Each number is 128 + 24 x the weight over the matrix's rms, rounded and kept within 0 to 255. Layers, rows and columns count from 0. Numbers have three digits each.

# layer 3 attention key, 192x192, rms 0.0547, rows 66-115, columns 64-127
147130119144129127136138120134117164147110131165150114146119085119136095157154133143157137141156131116096130120157111138107140150152195130110125151102168130126124108098143140087112118132148138
082159109147142118127129127125163127113117136089153117137139098097120101161127138133122127147122110137108147150132131150133110145140121075151127120092138109131154121139088138122124143161126108
134182138150155140129114120074127116140104128110141091161145114134106102143099162105146171150095121137144131130091143144139126119171085098109099157164133092155116143118107128141114140173139138
179128121096156127139149145141131174120165114121095118089130077122107156104145108136114206112132167112151144131104132102155108123146129131091177117102114119135103152114160152163114145109142083
127124130097112150164131123114097142106107190102106153096122086166126113156119147119103102101137123134128157154093165120129103142090075162112163162163134133116148113148135115159100162157116149
120141092145108131148106131172140113108107085123134167151138122133145099139132147142124149120126090090101176114118116106094152137158117136143130144150125117150150128134126166145136109131139158
117084111102113163122128148147128127125140121186163163147084109124151125091142128143119163131128116128157133098115156125110145119101140139106174102115166142148121146137115151156121173147125128
132139173086142082128149089152084071162164111162094114124128090149107117114127133158084101152146154116136119133083104170118121163154112154128125133105117143105156121135118131110133115116141127
086127128105141106136159175169116118119121101142118167092128116112131133142098140111126088130133146077131129112109142149093155078148117123110120127136136101132089145154143139175138094144158120
165110102120114143121110157104139139168126115097173121126106136131129109150123075141107148131134128112127129135123086105150164110159109161138105150112147132139172132114116134099144121122059122
146151165114079145115127157129119145112159131113161181138116116107137147145103088090131161097136131146163108153119136134165132173121134125164113121116135133131136138123116175150086136157113108
123172150096154096138117156124159137121120093122149126142146142109161110146118120131140104117140115116101120164124131132129116118119105112136091145100150132180121167127144138079151133143159116
162150149153088097109144162126142122136169080120103114094090124132103125125179136141118130139140150107110141122107103128123152165162102175125167109134098122151132154148107105117138109138127112
115137121136102144159130149107163123107087105104130102104131140142126105115122110126117107097135146132145120124118102119131140160166154106097147115109135132132119099101098151122138128118142114
079181103130140109112098119142148117087189096118107131128133103065146123156097144124162139102112109120091126133121141158137099139134133084138108161107121137146136118131102140120130085135170068
135128117165121131149138128127151134110117121109146132125152171086128110147151139107122168130129152102106125102167167119105132156155127098076126124125110148100128159173169128117107097108106134
102117142134152099106065135128194172103123123102148115128151165127103100147136155115113152153152184129085143097122126102110089155108143139136115153102076123118138075116110139117128139124083092
143127139138132135125140129089165152134146128129139142130111146118121115168128132126129133152117134128122146105127166148143127127130178107132125124134104139143117109154122123080142119117165076
088079121139121146138135134094121126115110122089127100143121137093127131122083135111162105118148155120130129167131144138089100127112110110140143152127062137121092113117133112162108138107118120
125118121122143137133107094136121116152114090150119145106124109146120084114178076137140114158137115133153114124114124139077126150110165174142118191118144109152138100122113148131130114164121129
127038158105121124115128145094119143170161144126148144184126125097091155116135176110131123154115146100127116148148114128150100138110157122152126146118109134129126125122148111117101107102103116
101149124165109117125136096173134128105142146112128130132159158088130137156117133168131152138118083140126126129140170149112071129157106082123103135136165120170130096117156137109093106142128152
087126148114146129121088099123129154135111144098108120123138162081117129137116148118155145101132125145108131107122167168136136150148109109129133143091114129160158138116130115106131167136106129
099115164101125121116149192092110124123114128165091158129111119131128120116155114183107111144120099115194110139127139141143137128154131122102118130141096112107144142103144077143124107108099135
113110126095156150130176146109122091166122155142092146146157114169114142113133110139131150147142139126155132112145144125149155137142119154175143153137149143097128173115117163131161143169096131
134115144107103110139143121106146108152119110159130120126114071139169176133123120089128137158133128127147109158136153121137178117118114134153091119142124135142142137102156102149136124125162160
088116162146129146108149111125121140144140116136101138083092126130127138119114127135121119103148110118137145130137139172134153113118151143180101126138078125125144129091149145153118153115133127
139095118072166121126110126137097106140110115096119117124140144132128162125143126127134104111123097130163119136140111130132132107136109124134114128104129141127119130080120144133111124132135127
085116123123119116164152115150152145148169177096065143132112161130111120148135127161120121157157112136129073122141149141117115107128116119111119109093147127110122120134137122127151116082136144
099146136143153109139123123089135150120118172112156137117122101101152147172083131130138115131118117139142169103184105096149126071142103100130119121171137121109115133125157126112129137109105143
133146132129144125136102184159112165154134132109124100139142131135124171136100158131114109153115090114152112131137146129146158134154143142091131137136118169178127114106101125100134125120115117
139152134120108120108127086095122148172128139133156113161102119151107127110122155131141111115157111149156107141131092130128144140116122165169124120108113115106116142116124105161129146125076090
155130106100128145125116162123153112102144103133113131114132128127136119143099129136128124119129122117137129155151095076151129154116117132130128090148103091117117126131167075131113099136093143
132143124151116111183147127131126122137135162099142100109097128135138156145106124118149135126118140103167132120131179091133138090131129186105174085114155116115111126112146143078141135116145126
141162153120116105143115119119123128162127134121122121144111140100194127096128159119155150129182119140149145133124115161138132108132100130149175144137125151099100125136174143092110103146110145
104096130127153130157127120148118127097130109136112121130084110129107120121118110136134136061121061099153131123189156141131152116127131104162152111119138113116126083159125110112136124138143119
106114098157126121125151147153124128176120105137090146157157105144142123144145114120116117163132129119138125139133134133144120146092123118120137137129186080117119158178119112114129175128137166
123142129139075113125171163145112133136124092122150129132139156105107124123095139199168134126093119153097128134157138178120119101164147137134133146127128111104124118142175086111127119119091092
147106122164083087102140134129148105130158109130146134122160147114136128137139115138090082143129120134144130135138151131173134098179139153148171163159124089144128131155102140103125140134134111
122155132113079114123096157121146128147095142131132110114115101123096117138141140130107100113156145134107137172133104111160086173194129124098162082149183100119102179136115134132124133137116125
101153129146122113130117125124107127166130105115127157141117104129124150130141131121124091117098131101099164113136108158137120136136088125143130114130128116137104129156145108115116142112127111
119111151104116118121131138169105123120134066164104135101114117155145126147152097133184121101161156096125127097130123152103149130122122144148129138090141122133150122128131130138118133113106146
125102107114142156096120130145141081141158124107117109210125149127123155102137120144124125110123127107145123100113115139141146151158160125096137116121126130120135131117139126118141167121128129
131070113151130155134156150144136104142128123167137118133121119132136136153074150114155126098118156121110123097058087110135105134141166106130137094129105113155166146107101061089118128134169095
150119121101116141138143097130150140135143138128126129111148148143161137101097125084089143140110163148116116106150156145109116142153121116117149115111092151175103135155126138148143119104125136
144161128113153147088152113133099112125092158094137145123149114094167080133136111173126161122108133149109087154113177133149118143105131147160101131127115149121137132128098145122074108123087133
135130130113125168122132134152099154123135110151119125120142133112138141117138109164101101119118178172149138134155110135103086174088114127129094109130088142088114119167146123122139082108113147
158147123133133128086108128126131146130142111137141101149114123112145136118126131121136117145132126150108117099101165170087125142154133167106113150100119110183102117128138100132136110122124127
139147110126152132130136147162135120123107128129135113091117152106108128139136131134101140125145138130130099153112091140157158124103102110109112128144114128144125122132113122148094165142103093
119142124154156131168125103146075130144138126161086132110134137127122103136113184117116088153124131138138132143121113131125155081128159129105129122132153113107123103150133145113126095126126110
# layer 3 attention query, 192x192, rms 0.0523, rows 67-116, columns 64-127
110108161161144109115128119119135126149137136183132141166173178124160110159133142145149106147101157148115120113145150124125131152089121112131134128108105101154109149099139127137119091107142119
126157130108146126124131138144151112108115169064125118152123168154117087120159153133132134104140112123076118138119130191142065142122100108139109104128114120112166101120141133128122130105103116
117103129096185157164163118153114102109156116115166117114139117126135092100103128147129098132098165129124126125120155100141108128138110170115118103137139176169109131131101164093142115144102129
169108153120177147104097138106123146122071124112098130105128138160127112115107116163115139138127115120121123127120118114122133161145104109157179135109152146104127132133146139130128160130113129
124092160128139142135123126099102138133117147100116125112145120135098129161131121160147091151147127120160140139143136116107120106130137126121116139122142108133140167146126125113132117133092089
148141132083139121157112129177101130126133106160109150145098082147145137154115132112149141128110119117184100152109108091120188125122099142121171089134161136119118124134151117122131110137113133
115125147095137109126150194117160100111155117142138141084138116107108147188132098153112110112128113133151143156081140121165139141115088137105150094116078109147153126130107150115139132129170128
165108147138144114134107143158102085117115122146100080149129090119118118148137111115101086079160076170141161095086149149145056099125112129110136116099106139151133123107183131150107095063136089
133169093137114163081122145131110107145176170176116156170131124142095129157130198163137118148152098148137140116131119106122119150093182097163102136133091069110125129115140143140131153110141135
137096143152136129119129152144150108141161141127123142114090094127054155133093100078146125163123114103117144112153149161101117128133142083151115131144168088126137136114130166161101113138079135
139190129142132134145149125130144166132135148161127111110163134126141100128135103154107139155135087117131138071108120115117136125119101123139126123152164134104158123122145160116121124165092078
157100086177132120125112164126160141158136140184093153152149122159135139139170148149114140101111084133115179134158163186154114115133136154167105116104143129139106101133132132115121152140126083
108109087155155137159131110121117140133069158184119147124092156177122153135150133136124132179121109173135134142152101100090109141108106166135141104160116127139129115145134104130132128125110094
071144106126149150145125127139125163096140150135127119131148119117101125120135143117108159119093168125121155149103176123159136128117147141116148138136133159159124112128122142136120144095139119
125164095138146114167128111135121126111118136136160141129119122094089135091070090168121122123162121146133133123168128121140153102137110131103120100119118154159081116138092118165126155089117130
154139099128122084094123145159134141132126145146133136122112112108122133104115175163098102143142112134124140121159102133144123089100102127117069158110144139127111121128134128120127119096137117
141131157135133140131155205162170155121137164149147126088135118091108126144135164160135153126161135113100169132153082114102083109134145149127117134135161145170128118149133152132082115118141153
111125133151121147126125133140062129118134141151133141132131155106113128111108138121135134135146123092102142103099099129094118103089136091134121138100139134112135130126137142129157112118104142
087165143094128112124119131139116142109146115148123153124109102118125131127139148130160109115140082125174130164171086151132139136155111113138123113109119157099133104116146094096105108141186159
118108112101147156152069129124112130129142176154121110157167148191111123089148150140118158150134113121106188086122109137109108131152133187128102137174148104210168136127112111143178168132155143
139109155144138109121167102128102099106101116116098138115170134116114128120105095133113117107128116129129122134125124117155103132129088134109112125109127122174140125132102124133137121083108109
118132177135134115132109136098109120157163141131139149104158124121132080136155169183086130099130092109054111134132103123112109129093120138152125125103114105134124165151143152161102137133140126
148117110160091124155172143152076122141168120127136167095125096114151135150142151153129123118112109139087118103152094092144098143131138142096131182144106161094086156126160128107081111136161144
143163113134108091133164144111091117111129098143080130132139142155153182090155092113103151115091107100134148141102105149060138131116165068158133155126100100090114145105095145141142138144121117
144147104134137153106116141114157127124130097145134152131093136128135118109101135111115129124136112112095141133128131137143127084098133125130127152148125123126153136142127144096119116128132098
112088148140096103159139122148125109139127125157113121137151075126106128121153117159119123152110115113131155134126154126126095085143135139127121111110127130119100166095100108105142106111144122
126121080114157139087116121098166165118113160145159085084124091108133145119119134090122166137108172126130119139123151096143163112163145119112147134105116131110171165141143144092155126133110139
125153108146128113135114080160120136137123065099153110152162130170171141140107109115161151104103131151124121099148158135145160151145113139155136165075103139166115120155119133128131141124120114
110136140102142123128144133123146168088085111107139137118169119074154128114139133123132140135137060116167105107101151129136107103119138131156108136145114142127101178137162111142116112141111113
124153166104121147094158116138144129137092115122149122168112140109157119104117119140171156123146114127110169123141159140133108130151132145158134071122181132142119087137147121098159149131165107
152120114107149120140140109124118084122114118120121135105158101113095102134088171150129173116095105121096137116138129139149129107127106096169144124120154121111102133115100146148162142115125146
108123121131097124124145136130120113116127134115097140105118114088159149073148086175093157172116146121175136102128096116137117109160143099135132134132137105152097107129147116085161095137117109
109131153156172182133153162117088118098091155123140132149105085134123140176147138118133130161112139127141110178139143139127161105114131152121182107129096140095129133159148144151161146122135130
154134150152100097110133092164152120157113132140142098148152131104165132106119128102177101139145129161130108131117088103111113121138121141147161097142137136103131170120105113136157128164141138
107134132089142131133111125140112124145102139106147077141139124156067108113129122126150168123121127132108134165164128156153118126128148119123158120116132130091119117106114110143165129112106153
111164138167125123139105136138151108117102131156113119145087125113124139151111128148147085133085110158155097169092154128073101104104084142116123129151114135098103151092125130142114128127102141
137110144127156132188122129130106127174093146157150170103117092121104095097124167148139139137124153114121078132153134145118125143140144163116130116117145113138128126118152141160107104149149138
083123114159116110133170123147102092150173103125106180122179132131111133169132130126124131146154138140142139148076134127120109125127122110120130129171123159075132132122123112141142141111131142
133153133112107142111102133107127117146099163156148121138092102121123094088120117091144087151125152112126110158165140150113100181159133111145100121133133122143136172139130140120136085155120122
136136120174124131101139092134119142134117118148108151107153130082129131121115125108114113102122132125130074111112131138143100117130094145130135138128172151147151134113123091113105136129107147
159151114122175152150156146114125167128173134139096125119109149142133126141135101140128121141182127134128176100084121150114092152080148103104112152099123110134108134116128134154114152131134149
097101126162122108140114126131120100141128160152168144169134155124117104079104150140089171140116128150119119133104118114112108148156109115116124098142121141107175122150090122137134139136130121
156070169124124158119162145145123084172146160097131115080166098143117116096121144129134113103116127127090101100115121100092122130167168155128144160140108131122110134126145130106136128112150151
189081167157133143148155122129121139120109138138106120154112158109114143100141146117096127153110106129155125144093145132144113129130118100140119103101113120174114149090130118131153120143166098
111152157108119121071091103122183154134131127136133098136162115135112131118120153158112131145137130148138134135132126157166093102106115113100107096152099117090132126143144105137112124113105119
129098084100110129132135110134098103108137139117108125140137167130167098065108139129148089096147134103148144127123118153107133132143131089117140142112112138146139120114132114196160125095133110
132138095111083156109107125177148106169150096118128150139155110104117144151142107103138150102143111122105122147119141119106103101147106106113128106122076112133138118105120104146110133133125137
172154147125136091115110170149102125128159161101134132135099123140130143155113117140165094145148144174116143122103104115121119131105097118115123173125109129169074122125075105116136131168119163
149094127131135110176156170110111118114144173124102139132172156118164099106097134131125151113104096147112162153133142128097126148093124103125111142111208080153108113121145104136103135115135123
135126142149144122113115122126075134120134096133124115116127123133123139113092141124089144131076152113163102101114159143141140117093105134123140130127148151107159131145138101166108167123136107